python train.py --num_key_value_heads=12 --norm_eps=1e-06 --tie_word_embeddings=false --init="normal"
Each number is 200 + 40 x the weight over its row's rms, rounded and kept within 0 to 999. Layers, rows and columns count from 0. The size before them is the row's rms in percent of the matrix's.

# layer 8 attention key, 768x768, rms 0.0603, rows 401-437, columns 288-383
103,183,247,184,247,206,188,221,223,92,163,244,177,291,132,240,230,213,218,192,164,172,243,168,210,238,164,160,194,145,205,241,216,218,237,229,167,208,167,178,200,169,169,241,191,205,257,207,258,228,165,290,217,171,170,226,205,234,219,269,148,201,138,149,212,267,176,131,178,193,196,213,191,206,210,243,220,158,222,240,214,215,139,220,227,176,228,182,206,217,163,220,191,277,248,218,206
105,178,157,251,217,178,185,228,180,228,269,199,180,203,138,246,161,160,195,199,102,192,239,247,175,205,240,202,166,293,238,192,125,166,268,205,167,220,237,189,190,201,163,197,159,257,142,186,202,175,187,184,239,250,185,244,194,197,206,183,220,186,222,242,209,205,300,241,197,205,221,179,209,141,188,220,174,223,139,151,219,218,175,153,173,150,162,295,285,138,182,269,217,203,177,219,174
105,152,195,248,216,218,213,203,149,163,243,266,247,154,178,280,180,220,235,235,160,239,258,102,252,161,201,201,219,228,209,199,244,202,309,151,229,251,159,258,163,209,163,166,194,160,274,169,271,313,222,247,179,167,208,226,164,203,204,222,236,222,126,159,211,247,137,132,209,219,248,238,178,208,245,193,164,147,212,180,218,203,171,208,298,230,216,209,189,173,184,195,233,235,232,154,195
108,216,270,92,205,182,252,194,187,192,195,185,336,199,185,170,280,224,202,221,197,260,197,181,180,207,231,197,162,162,197,145,71,159,75,203,211,175,223,239,135,150,244,156,196,243,130,163,185,161,239,266,209,225,216,167,216,275,154,180,204,183,218,174,206,150,162,128,233,218,233,174,163,156,217,204,204,201,210,240,209,199,179,216,183,161,270,229,132,199,190,171,193,217,88,205,138
119,201,229,301,167,224,178,212,258,174,254,240,151,158,190,161,263,237,175,229,259,119,164,130,149,156,236,196,263,139,104,198,211,175,250,134,150,203,154,262,209,179,214,210,244,133,246,216,213,245,192,237,224,157,177,252,184,174,179,199,167,160,194,203,134,213,259,150,200,165,208,241,255,155,202,210,193,218,205,274,162,219,261,188,246,213,225,317,186,204,151,193,259,144,252,166,225
112,194,209,235,230,225,269,184,214,265,256,175,176,204,159,215,223,177,174,209,194,285,192,209,183,192,200,176,173,153,222,228,225,264,222,181,223,175,226,272,213,198,188,260,231,237,230,223,180,169,149,151,255,216,173,177,202,231,211,231,214,254,195,232,182,245,125,95,159,153,217,165,190,191,229,208,191,212,141,215,205,227,188,140,133,170,184,124,158,149,226,213,204,200,262,150,208
118,219,187,295,252,250,243,202,207,188,197,214,172,268,163,182,183,180,247,273,237,261,189,190,157,157,221,270,153,139,247,162,211,207,261,183,231,160,193,264,214,177,186,109,201,196,139,221,200,237,144,112,257,162,146,169,203,220,171,246,196,221,207,128,157,136,195,123,198,258,221,172,219,207,253,207,216,242,203,147,132,208,166,287,233,223,216,135,152,116,234,124,242,195,271,245,152
113,176,245,172,155,158,231,166,190,250,161,140,192,202,284,205,167,189,178,155,208,178,178,230,184,165,226,231,285,154,174,207,151,235,159,190,162,243,179,153,100,193,177,260,203,196,155,190,183,163,184,183,157,245,174,161,202,243,193,217,183,170,176,186,162,208,251,223,190,233,174,146,206,191,254,309,210,146,269,237,197,185,195,210,227,230,237,249,123,285,194,242,156,223,215,199,185
113,176,207,65,234,204,224,237,185,180,223,166,155,161,217,246,190,190,228,259,157,253,276,179,255,274,169,153,116,198,213,118,230,287,125,256,245,198,252,204,188,224,216,198,203,190,159,209,205,165,172,152,188,212,205,243,265,287,194,89,69,210,212,208,161,199,190,174,226,225,170,228,161,240,236,215,205,258,164,187,161,206,247,149,252,211,221,133,183,165,249,212,205,229,204,165,110
110,194,184,298,159,244,214,248,165,175,184,133,227,142,156,179,201,107,147,237,201,263,179,221,180,172,233,245,135,215,187,226,161,206,274,200,134,167,225,238,298,168,267,199,204,269,182,131,241,248,159,202,193,147,276,174,163,245,197,231,262,197,151,130,140,179,214,191,156,168,250,168,162,186,206,154,157,126,188,235,178,146,179,188,161,252,125,167,236,226,233,191,153,217,254,204,210
114,228,159,185,277,189,268,187,336,215,213,248,230,200,182,208,151,165,165,212,183,265,215,256,183,162,169,127,162,155,179,168,201,199,199,205,247,215,207,121,195,198,92,222,223,265,136,168,227,260,176,160,217,241,166,155,110,214,247,192,176,238,264,213,174,116,187,248,185,211,180,203,162,155,207,215,222,211,222,233,221,223,200,222,212,219,143,232,140,215,280,203,271,169,204,148,246
115,176,150,156,183,290,252,174,260,272,161,203,244,169,234,179,234,189,163,158,232,230,216,197,159,216,281,183,195,179,195,219,147,192,162,254,291,161,230,171,207,212,248,201,225,248,179,201,158,175,228,231,194,234,229,239,139,227,195,154,159,227,212,230,189,189,243,219,94,231,210,184,238,166,193,192,192,201,209,236,208,283,217,187,201,242,213,171,205,261,259,158,177,232,208,167,133
110,131,174,231,185,86,235,227,219,93,252,229,146,282,189,204,230,180,192,200,198,145,254,164,202,165,210,226,200,143,161,225,218,201,290,131,162,170,168,263,210,224,232,301,279,247,238,148,155,236,197,208,222,141,227,208,216,170,168,285,139,201,152,238,190,181,262,222,234,221,225,187,190,255,173,180,206,186,220,195,216,184,267,103,137,170,201,198,201,234,223,139,206,199,167,188,223
116,256,182,236,204,242,191,138,206,206,178,213,29,109,127,263,228,270,180,206,118,213,208,257,186,224,195,194,224,199,170,146,254,258,130,197,214,180,203,244,127,235,186,191,218,251,178,172,179,195,118,207,162,162,271,167,216,181,137,188,168,250,199,221,125,158,200,147,199,212,142,225,135,234,211,145,211,186,138,244,202,164,144,124,170,240,171,149,215,208,190,247,212,168,239,244,217
118,208,191,220,287,197,250,213,280,254,207,134,117,157,212,178,204,176,182,214,199,221,153,220,276,178,139,161,163,218,222,144,243,233,153,213,224,235,214,156,256,138,198,195,244,159,187,186,202,214,206,200,195,246,152,257,153,228,242,199,275,228,182,100,208,265,157,192,274,201,202,184,191,219,167,187,152,218,267,215,255,191,212,232,157,161,145,230,212,184,221,196,260,183,180,185,155
077,164,212,264,168,182,230,184,190,176,226,172,295,263,183,223,155,183,208,196,198,209,262,219,167,225,278,197,192,205,225,182,150,219,224,197,170,233,240,139,205,200,239,126,167,194,189,182,235,258,263,203,254,205,112,229,297,168,194,159,197,214,169,174,167,159,202,205,247,197,193,249,226,119,219,199,211,247,298,185,121,185,170,171,159,222,163,246,176,224,213,227,195,297,238,179,245
073,118,151,206,215,186,149,210,112,193,219,197,141,188,205,177,136,183,158,235,233,144,162,216,219,175,145,251,194,185,228,170,151,177,116,216,230,178,231,266,239,209,199,165,243,164,202,212,272,234,182,227,249,200,244,263,164,237,180,240,233,196,197,172,209,228,138,128,181,255,196,191,246,140,193,180,131,163,216,207,218,136,200,131,187,160,199,204,185,220,161,139,172,190,115,241,226
076,198,177,144,263,208,258,210,228,199,242,246,232,192,156,186,225,207,226,178,262,177,137,214,150,184,213,171,231,195,179,191,191,279,208,198,201,187,181,175,199,212,155,199,234,183,263,210,192,229,194,177,231,193,215,174,218,217,174,214,211,166,140,232,245,164,140,259,163,171,203,154,151,180,207,156,125,137,175,182,206,247,244,252,148,180,245,140,244,164,178,263,221,267,208,207,235
084,224,175,187,167,175,267,176,170,169,178,237,189,168,235,214,186,176,212,196,246,215,220,205,203,183,189,297,199,138,217,201,365,198,154,241,200,168,185,173,159,260,166,140,108,215,235,251,226,259,224,134,256,211,159,155,253,170,243,153,122,136,147,164,188,178,197,179,192,154,229,258,205,261,291,127,226,171,254,233,242,167,180,209,221,183,263,128,169,200,199,213,226,212,261,214,163
086,114,182,217,231,206,211,205,151,178,159,179,229,205,215,201,197,200,164,212,255,203,169,183,170,214,256,245,221,243,267,217,247,175,176,133,208,210,253,212,135,176,199,158,172,212,211,187,201,133,204,168,247,210,231,175,153,128,189,145,179,189,172,182,198,228,201,191,270,244,211,215,230,239,285,230,294,232,73,189,208,169,159,132,261,183,204,201,185,222,278,205,202,211,247,248,141
083,168,223,176,203,210,238,189,224,246,214,166,253,187,142,166,118,235,212,151,218,190,210,172,190,211,186,175,202,249,178,151,202,151,177,155,272,199,207,209,186,248,163,202,216,215,187,213,178,135,189,131,175,254,178,208,143,152,230,227,184,242,243,230,222,230,270,156,230,208,285,203,224,217,190,188,242,196,135,194,223,231,162,197,300,207,269,220,178,202,207,234,212,229,215,285,183
087,242,219,210,165,202,186,174,210,265,200,151,224,227,71,153,244,200,236,190,216,228,126,177,230,203,155,193,212,202,147,238,96,184,160,195,193,156,156,213,187,99,246,204,266,203,188,164,194,224,212,234,210,134,186,165,251,182,280,349,257,194,237,214,241,188,127,257,204,171,263,190,130,176,168,231,169,166,216,179,195,166,175,256,260,206,186,244,184,178,113,185,194,213,189,171,235
097,180,254,239,169,163,227,148,158,202,189,196,207,205,189,177,220,194,189,179,221,215,175,248,184,176,219,180,175,209,190,211,175,183,198,188,249,194,240,218,139,161,129,219,152,237,121,160,238,190,173,216,141,179,118,153,229,200,181,239,232,151,179,203,226,147,263,253,156,178,225,213,214,215,187,187,183,248,213,163,187,260,236,152,184,168,221,211,239,134,91,221,162,148,162,170,173
085,190,181,115,156,250,167,192,197,115,217,179,251,146,155,158,206,238,213,153,226,216,195,247,208,218,165,259,185,224,141,173,187,252,203,287,198,184,175,180,118,204,173,283,271,210,192,157,205,181,120,123,224,172,152,307,228,268,268,234,141,153,146,120,183,179,194,309,240,234,174,166,272,157,230,154,270,212,185,169,192,201,203,196,285,258,183,237,203,200,179,199,233,178,183,187,101
092,249,132,224,195,105,172,169,205,249,208,148,190,181,216,159,291,186,202,242,87,208,223,200,220,187,233,159,256,205,303,228,214,206,181,175,214,204,205,210,166,195,233,179,183,176,217,222,216,138,139,227,193,239,216,90,120,203,210,191,201,260,245,131,200,126,262,186,174,123,206,178,98,224,164,204,101,272,152,204,268,252,253,209,186,218,148,257,177,234,222,237,256,192,231,233,157
096,196,168,141,298,140,221,184,203,198,125,191,205,186,212,226,74,181,160,234,262,161,187,117,243,195,265,146,205,179,188,222,230,192,247,239,253,193,160,205,139,224,190,172,236,210,163,181,160,157,160,115,217,159,210,239,218,255,158,145,285,172,213,203,173,234,223,217,201,212,221,184,243,179,243,225,200,252,222,184,145,257,297,225,162,231,173,272,203,198,242,192,217,217,116,229,120
097,203,178,222,151,237,186,245,246,243,201,141,215,234,132,205,294,210,228,163,216,120,210,188,224,146,229,151,217,208,159,172,116,231,252,209,204,222,149,99,178,152,264,270,216,134,253,93,187,220,209,183,172,185,195,196,233,249,216,297,202,191,283,188,117,258,158,267,213,199,216,144,224,125,216,216,216,134,230,157,199,173,194,177,275,190,208,226,226,239,238,189,182,140,174,189,262
100,254,165,153,199,207,264,189,167,305,169,146,208,197,272,175,167,255,200,207,228,211,260,222,214,214,316,193,163,181,305,170,216,203,178,223,147,179,212,234,182,257,183,201,192,167,226,203,238,82,155,177,114,212,173,217,131,154,246,182,102,203,232,178,195,161,271,145,213,169,230,211,172,213,166,111,180,240,168,250,218,214,265,225,160,178,172,153,197,183,229,237,270,230,255,174,181
103,121,158,222,120,145,190,238,210,188,186,239,227,193,175,267,176,223,208,235,145,232,170,167,296,239,217,205,153,245,168,221,307,130,215,165,167,225,190,189,279,205,237,206,213,150,208,292,191,240,179,197,196,168,253,207,181,225,216,229,252,141,203,270,190,192,290,160,208,237,264,182,239,198,179,162,223,193,236,200,223,164,156,250,296,192,206,182,162,208,211,248,235,150,239,162,224
101,120,192,264,173,115,169,248,238,177,225,242,150,237,146,148,152,195,285,285,202,213,196,244,204,218,230,179,227,181,197,218,189,187,190,203,179,239,151,161,253,214,251,132,197,215,156,162,242,180,227,215,214,264,174,222,215,253,196,174,216,208,180,234,197,167,163,199,228,198,247,213,231,251,217,217,195,217,256,258,180,152,236,226,134,255,258,229,203,262,195,178,207,167,132,227,229
100,192,160,212,210,267,224,252,201,143,213,215,239,194,146,236,253,193,241,157,245,252,231,256,177,149,194,274,229,166,189,191,81,237,206,218,197,176,232,210,199,140,233,187,213,244,203,207,183,252,232,206,148,229,167,182,172,295,223,191,217,101,144,219,156,208,116,126,209,202,257,212,174,151,228,255,206,154,167,264,132,237,128,151,162,206,180,203,191,178,283,178,198,288,129,194,209
101,218,223,201,291,200,245,198,199,240,204,143,255,80,206,204,189,179,215,190,167,161,232,159,214,207,251,183,164,202,224,185,190,241,159,198,167,226,130,256,198,179,248,193,246,233,197,201,188,151,279,213,175,221,181,197,181,205,161,202,152,196,252,200,167,235,232,191,207,98,183,143,140,181,160,177,204,156,161,217,213,276,275,181,209,168,220,254,185,218,178,173,215,268,245,193,183
105,205,200,221,186,147,191,204,214,235,216,243,174,186,193,162,179,152,190,162,153,163,184,192,196,103,286,217,193,187,308,167,217,274,215,235,173,170,189,207,220,217,185,244,183,176,215,251,218,234,77,173,185,210,196,184,159,203,118,172,276,223,174,188,150,161,180,176,180,162,216,182,229,231,266,164,215,187,204,117,167,200,233,277,166,252,199,186,211,135,151,177,228,259,156,223,169
106,209,170,229,179,186,200,219,212,188,173,149,115,194,192,167,228,242,183,130,204,149,176,216,217,186,189,148,217,182,214,239,158,194,255,200,151,197,136,157,186,188,203,217,224,215,191,185,162,271,214,205,148,168,121,175,181,170,160,265,185,176,224,157,186,233,246,158,235,217,193,182,244,160,212,230,116,157,291,191,226,153,199,219,195,183,263,197,214,163,186,168,108,219,125,169,188
104,199,244,222,223,228,207,192,83,227,218,170,217,204,214,179,176,236,270,248,158,310,179,195,172,181,255,169,256,114,207,192,167,182,185,243,207,183,222,296,232,114,217,172,155,226,215,184,159,185,158,140,233,222,60,271,119,238,196,238,151,246,198,134,218,224,111,204,211,180,102,196,175,252,268,149,194,179,205,151,194,205,240,209,146,171,162,109,134,200,222,228,244,154,196,177,201
110,204,219,216,176,179,188,251,194,179,205,231,216,170,213,224,274,172,238,190,182,181,219,220,219,183,237,174,271,183,121,290,240,191,191,171,160,224,178,217,157,181,213,215,179,184,217,234,198,214,226,231,164,83,249,206,200,171,156,230,190,152,162,222,257,154,247,212,186,179,246,185,210,173,229,203,235,155,196,186,194,159,255,245,202,244,204,252,258,194,139,206,203,207,149,168,242
108,174,295,207,165,229,200,205,269,192,178,236,190,209,104,194,167,118,163,181,210,201,189,185,181,216,230,237,178,208,150,225,192,197,301,199,174,198,218,141,218,184,169,186,256,201,184,171,237,211,187,193,187,174,142,158,186,221,174,235,208,190,175,231,177,218,242,150,232,172,270,200,217,197,198,208,178,198,211,225,188,174,164,208,197,203,194,197,214,258,224,212,277,161,247,204,216
# layer 8 attention query, 768x768, rms 0.0616, rows 402-437, columns 288-383
104,171,144,166,204,180,204,180,182,177,230,229,223,230,235,118,185,222,204,121,199,261,131,248,264,208,171,210,250,291,279,189,192,230,204,172,243,191,206,240,224,189,236,204,155,113,206,172,165,178,189,143,224,207,136,188,273,181,235,169,176,225,217,137,210,101,187,178,274,155,214,226,222,279,287,185,209,206,178,215,231,181,183,228,293,160,230,120,135,222,165,203,128,161,174,154,188
103,153,183,128,209,164,184,220,153,148,129,273,199,198,201,172,149,209,208,218,156,202,169,224,194,242,146,200,131,188,236,151,226,152,195,275,175,201,225,146,239,221,162,171,240,205,151,254,195,244,233,151,194,177,193,227,161,235,199,237,103,227,208,157,214,308,176,201,174,220,246,246,251,248,221,175,189,190,250,99,201,229,199,228,232,209,160,129,210,209,278,169,209,219,293,269,188
103,223,183,270,210,214,150,297,122,262,170,197,257,173,217,159,218,183,217,252,206,194,200,175,150,208,254,188,235,213,189,141,176,151,204,191,211,218,192,201,159,140,130,183,141,222,215,155,239,172,223,142,210,294,215,175,205,180,215,248,254,261,206,258,210,201,183,173,219,146,221,135,242,214,280,200,244,194,219,178,188,193,209,290,144,169,188,237,243,197,160,250,221,206,141,197,245
096,133,231,213,166,184,197,162,144,259,186,252,210,194,202,215,206,214,189,221,203,236,184,209,159,222,221,157,138,131,132,217,214,154,126,206,206,197,205,115,139,152,236,166,184,231,253,172,170,157,258,225,219,133,148,239,179,204,232,216,147,146,191,218,166,160,233,158,210,179,227,199,213,268,134,243,176,210,260,151,157,225,251,218,192,126,213,211,195,239,227,121,165,260,102,219,169
099,177,171,94,236,178,220,234,213,298,225,153,225,136,133,156,181,222,181,197,194,255,233,214,238,189,168,141,160,260,211,240,167,171,136,194,259,157,217,180,232,199,190,232,241,194,203,187,128,247,182,217,185,146,166,178,212,214,219,213,227,176,241,117,231,208,175,190,257,237,275,244,163,240,222,133,230,174,165,172,208,121,120,192,159,215,202,160,165,201,209,213,178,205,148,171,195
104,231,144,249,183,221,192,125,191,254,251,254,291,217,211,182,146,197,262,225,207,146,210,234,184,196,265,177,192,153,236,225,187,250,196,144,189,138,198,212,238,266,167,163,177,229,210,190,228,221,209,216,181,237,203,190,166,208,176,133,227,173,212,181,156,183,190,159,223,204,180,164,218,151,234,176,185,178,196,200,209,228,152,148,277,245,206,228,172,132,173,214,186,157,235,191,257
105,215,256,85,231,196,184,187,86,154,231,195,241,218,275,193,207,160,220,278,188,249,182,282,181,224,189,210,214,176,210,272,254,162,256,222,158,201,166,186,228,153,164,217,235,204,240,205,166,228,217,270,268,163,162,213,206,186,170,164,239,258,221,210,159,101,202,228,208,194,249,187,208,183,224,195,239,146,229,223,212,162,192,213,176,252,213,170,162,232,200,226,167,193,248,188,173
111,212,183,95,167,219,207,211,125,222,248,190,52,217,147,252,204,165,201,216,202,216,184,185,249,221,190,146,219,206,191,227,206,228,198,224,210,178,198,189,193,245,208,238,244,143,266,197,216,224,191,163,187,170,210,212,194,219,242,170,137,271,194,214,173,167,253,173,219,204,185,224,239,188,191,133,220,189,267,160,226,178,219,209,150,182,175,203,202,212,200,174,214,208,196,211,158
109,211,228,296,174,218,227,248,262,175,283,265,166,198,177,247,236,202,216,207,175,256,187,177,161,234,168,195,255,302,143,194,213,231,244,237,157,204,243,248,223,208,110,134,235,175,209,243,173,209,192,154,144,127,168,177,173,202,225,261,239,215,278,241,210,240,200,201,215,158,275,248,186,241,190,221,198,138,143,194,219,280,183,259,121,109,205,157,195,251,190,217,136,204,233,180,271
108,214,107,158,166,184,166,168,226,66,194,164,102,259,168,231,186,183,191,176,168,308,205,221,135,211,202,127,224,188,190,249,203,162,214,150,135,203,161,201,153,200,200,177,170,178,150,252,215,214,192,174,223,176,187,207,124,167,198,222,249,215,147,259,157,193,144,186,145,219,159,242,235,190,230,217,149,215,186,193,204,228,161,190,124,195,198,176,284,180,234,175,197,221,173,188,192
104,195,200,212,140,117,174,194,269,254,268,242,225,121,162,272,252,273,202,185,261,197,214,144,150,154,254,187,179,188,113,150,238,236,207,191,253,240,183,272,235,230,242,169,203,215,147,269,183,222,210,219,198,353,282,231,150,154,204,226,234,272,173,154,161,227,197,199,181,165,155,233,198,74,181,240,280,186,184,163,188,224,271,197,134,203,223,192,217,222,192,195,191,194,149,281,236
109,213,235,234,163,164,232,253,142,206,167,178,219,176,190,224,234,198,243,195,251,229,274,151,210,151,179,236,213,262,145,168,220,175,205,187,163,193,158,231,228,244,170,176,163,193,267,191,164,229,220,219,268,124,246,195,197,259,180,171,199,145,205,164,204,228,240,257,196,175,216,162,264,274,197,134,210,192,203,159,229,181,246,129,238,231,191,205,231,176,251,187,229,149,107,265,206
116,182,167,255,184,255,166,192,91,264,241,231,82,221,212,234,180,154,239,203,228,175,278,245,134,174,213,228,262,142,203,175,258,174,187,214,124,201,185,219,188,172,231,133,204,207,229,187,166,184,180,198,186,217,207,148,140,218,194,195,265,146,201,198,185,40,217,206,166,217,230,181,177,165,208,234,288,201,167,198,202,199,192,134,207,264,212,250,184,168,236,202,246,168,184,212,239
110,246,252,247,211,201,140,216,258,109,185,193,178,235,169,160,232,167,154,170,243,244,202,207,132,213,148,229,183,202,213,252,208,151,56,215,168,269,182,249,189,93,176,200,218,199,235,188,233,223,245,121,235,183,182,237,181,176,186,229,241,159,198,218,191,199,175,178,175,157,173,238,223,220,241,175,249,252,175,203,258,203,214,148,207,231,213,204,253,264,167,134,244,192,233,158,228
075,111,272,199,223,228,233,151,224,192,166,200,219,224,183,193,177,163,201,238,208,212,172,184,255,159,164,204,181,152,149,212,239,199,250,248,280,226,191,108,104,150,172,188,178,220,305,197,218,190,209,267,173,230,234,220,206,244,304,196,240,203,246,252,235,242,207,241,211,252,142,183,142,193,213,232,216,131,162,232,205,188,215,177,257,223,130,194,159,271,299,213,215,182,242,174,129
074,210,122,263,156,202,292,225,116,196,232,206,231,216,182,234,239,141,218,138,208,179,247,238,155,213,173,212,228,221,188,159,229,159,189,189,210,218,237,259,202,213,259,191,185,201,99,165,174,197,182,240,213,211,151,167,183,182,263,155,117,178,184,164,200,165,206,130,198,274,259,259,228,215,211,200,121,250,121,164,220,246,225,226,180,197,207,218,183,234,152,236,228,186,177,199,223
077,264,168,196,225,181,191,205,152,227,282,216,199,199,145,256,111,175,277,228,210,186,285,182,204,222,188,224,171,177,165,192,276,155,228,185,239,200,241,244,234,141,257,198,212,192,208,215,116,267,116,171,238,200,149,184,144,123,199,95,196,236,228,119,146,178,154,263,227,191,148,251,214,188,207,215,170,147,199,218,164,215,215,227,194,208,158,243,150,164,125,190,198,189,209,211,297
080,220,189,221,252,156,181,191,156,222,245,176,161,171,135,225,190,251,209,197,202,127,278,159,244,158,192,221,233,244,152,198,171,136,158,144,179,237,131,180,196,243,187,223,178,182,149,163,171,126,185,199,224,226,225,175,187,154,230,195,143,209,162,198,250,234,188,281,199,187,240,211,209,213,248,160,202,240,158,177,246,263,193,207,226,172,204,210,180,226,176,172,140,207,103,241,247
084,280,245,233,171,140,239,248,224,158,202,154,109,245,216,213,215,206,144,148,143,150,186,221,238,234,183,155,198,267,169,190,173,139,131,166,182,234,250,140,212,213,223,221,144,188,216,145,208,244,290,142,289,175,242,126,217,204,146,168,93,135,253,220,199,137,175,147,210,190,195,186,172,74,169,197,135,205,269,200,261,258,222,243,152,183,267,202,187,241,177,258,192,238,103,173,184
081,234,225,362,205,255,206,225,275,224,177,186,207,231,210,170,221,210,207,228,185,193,160,169,223,225,178,194,218,202,203,247,251,196,173,231,66,236,154,267,261,167,271,258,200,168,175,203,214,224,161,265,138,197,216,157,216,285,188,161,200,198,241,205,222,148,163,163,159,216,218,228,141,182,179,221,219,274,233,157,188,159,187,223,159,209,206,154,217,245,255,258,146,179,188,163,252
087,229,118,252,170,251,161,185,153,258,164,183,215,215,182,244,180,145,176,219,201,297,204,198,242,249,237,226,173,142,218,189,165,204,159,215,196,231,188,169,206,154,162,187,146,214,188,234,196,292,201,172,173,169,169,227,151,226,210,200,266,310,210,167,228,120,230,173,190,298,241,203,156,227,220,246,304,141,181,146,210,97,189,200,199,199,186,251,265,162,233,211,213,181,308,206,222
094,196,247,122,194,294,163,235,186,197,130,211,236,222,253,246,174,233,128,227,218,244,232,155,323,261,291,204,182,245,221,221,193,218,246,266,128,144,196,177,198,200,160,159,154,261,152,271,198,149,239,155,196,180,232,174,144,225,252,245,209,217,210,220,177,159,225,249,220,191,148,193,141,231,239,247,164,173,197,161,209,231,260,219,169,183,237,147,236,220,168,213,169,209,239,212,162
095,225,177,141,268,156,196,215,202,222,160,201,253,183,162,199,252,200,60,215,167,128,188,239,259,212,237,237,199,146,218,230,233,194,289,156,280,149,223,236,198,205,155,274,216,241,137,184,105,201,252,163,269,128,180,104,150,195,232,232,186,239,178,217,253,195,187,235,268,191,135,213,191,151,197,165,218,337,241,202,209,208,181,199,192,181,159,242,226,203,211,199,183,185,257,226,203
091,192,328,165,209,277,199,204,122,169,211,201,209,148,209,174,182,153,222,202,249,164,168,135,169,182,192,205,149,266,185,181,205,183,172,222,163,160,280,218,263,98,218,158,147,189,185,206,171,155,229,164,249,169,175,265,267,229,171,251,237,185,220,152,208,227,249,193,218,162,135,191,204,209,194,73,243,252,244,191,153,239,247,168,147,221,225,173,174,204,190,280,152,200,220,165,212
096,189,235,194,201,149,149,183,217,172,166,148,160,123,230,173,203,170,215,185,161,211,187,231,188,193,228,216,223,224,158,189,216,238,182,222,217,197,207,234,174,215,202,254,237,212,137,194,163,211,179,207,329,211,135,196,211,149,212,140,155,247,210,220,213,264,159,223,227,168,238,269,157,182,209,164,229,211,243,198,203,259,144,272,270,265,215,242,162,202,162,176,204,156,213,234,279
094,164,115,234,236,195,202,235,143,203,200,231,179,153,229,188,189,223,162,257,198,266,216,161,305,258,206,260,136,213,173,230,180,234,182,191,203,189,164,226,163,151,227,196,176,148,173,262,224,225,232,228,183,239,183,171,211,193,243,200,192,265,253,181,260,201,315,160,216,242,164,229,211,192,183,182,245,194,268,208,163,291,219,226,73,217,192,180,215,202,207,222,165,215,240,165,241
096,95,252,177,177,182,197,210,178,173,237,171,151,168,186,197,124,151,229,164,221,210,194,173,226,208,156,186,206,208,249,217,172,209,177,274,189,240,276,262,242,190,173,155,259,208,230,300,156,154,211,259,270,252,230,201,198,223,205,202,206,207,223,153,206,210,210,257,187,244,201,201,226,268,210,212,142,181,161,179,185,169,180,136,185,256,200,214,147,215,248,246,132,201,214,176,164
095,168,217,207,190,198,205,203,284,233,192,295,185,204,235,226,183,191,179,213,221,215,193,193,164,175,162,182,194,167,199,180,190,222,199,226,174,200,151,206,208,177,221,230,202,199,146,157,250,240,214,205,204,200,225,189,239,201,180,158,143,254,226,265,228,211,169,186,207,163,221,189,190,209,217,240,221,227,201,126,143,243,295,226,192,131,200,355,178,195,250,201,111,228,166,191,205
101,188,146,92,277,197,203,192,249,240,231,255,237,198,214,220,216,185,224,206,127,233,259,231,270,173,269,189,227,214,176,187,219,175,255,231,182,160,155,191,284,194,181,219,236,241,199,197,277,222,195,125,195,191,275,241,165,262,208,191,263,195,242,257,181,209,236,205,213,194,208,152,150,142,213,252,281,182,196,173,238,173,223,245,159,242,266,185,232,92,189,250,189,188,211,215,226
099,216,215,252,137,202,226,249,185,260,125,156,172,233,283,249,231,133,252,229,154,136,181,194,227,212,136,198,184,183,236,194,198,227,178,250,176,164,169,265,205,223,232,183,182,194,189,170,227,216,258,205,232,177,144,193,223,195,192,182,160,206,279,205,189,150,289,217,289,149,123,207,204,178,268,181,183,186,164,183,247,211,219,208,128,148,172,209,195,251,181,203,190,206,186,190,192
101,260,247,273,167,253,225,253,227,213,172,133,198,247,225,253,202,225,266,213,180,244,217,270,177,183,266,158,249,182,221,215,200,188,267,223,162,185,231,178,252,213,165,242,170,187,189,225,172,179,218,256,191,185,226,180,244,230,235,216,225,208,279,163,179,157,233,188,246,184,138,168,195,146,221,254,267,214,199,212,181,103,135,154,184,197,204,242,192,195,283,189,191,224,195,237,134
108,158,147,199,223,174,233,141,288,127,188,229,249,222,207,113,211,193,202,153,163,222,178,245,285,197,222,209,124,260,170,235,217,151,200,171,243,296,223,118,196,239,222,219,160,247,234,191,203,156,175,229,210,210,180,218,265,261,192,194,180,163,160,194,182,163,173,180,264,252,150,205,194,233,156,130,224,225,217,235,168,270,125,204,138,234,212,159,196,164,217,166,239,236,214,196,259
099,215,179,233,169,173,184,182,224,191,135,169,251,187,133,147,190,185,163,196,177,237,190,215,262,298,147,241,173,170,217,242,183,223,178,217,236,173,222,238,187,216,220,199,194,179,211,244,186,194,208,249,287,256,235,224,199,192,165,190,214,230,198,175,234,207,216,240,131,184,205,227,253,160,189,222,201,155,155,194,157,206,149,169,186,204,253,80,193,168,255,184,226,124,223,161,177
097,126,195,209,151,219,144,133,180,189,178,259,149,147,225,192,196,182,198,116,212,223,149,194,209,200,215,136,222,157,221,207,205,292,284,202,237,148,196,146,217,177,263,231,210,158,228,145,211,160,126,152,204,119,188,160,240,233,196,176,231,193,243,252,166,160,165,203,213,237,169,215,179,204,212,287,162,212,203,262,232,258,255,169,169,180,258,215,281,227,229,172,214,222,190,177,243
115,187,242,211,137,191,170,193,207,250,195,152,200,211,181,155,187,166,143,247,156,124,214,186,188,153,242,227,147,143,157,138,182,177,153,190,196,216,225,222,214,248,256,212,221,247,198,231,211,187,183,178,218,220,109,239,270,133,195,171,203,178,205,199,227,187,158,221,285,181,232,212,191,208,253,148,186,279,192,237,163,138,179,233,126,222,160,225,191,231,206,193,234,199,118,217,224
111,215,193,187,177,230,207,237,194,187,188,177,218,162,204,225,195,165,267,258,257,197,176,185,217,211,308,211,283,226,274,193,195,230,187,157,239,173,186,107,201,186,178,196,206,203,161,179,196,220,224,228,176,172,160,215,190,165,170,153,335,219,197,184,184,210,142,200,260,240,165,192,174,138,207,187,232,191,221,253,181,176,216,239,178,196,200,154,171,244,176,231,179,255,223,195,186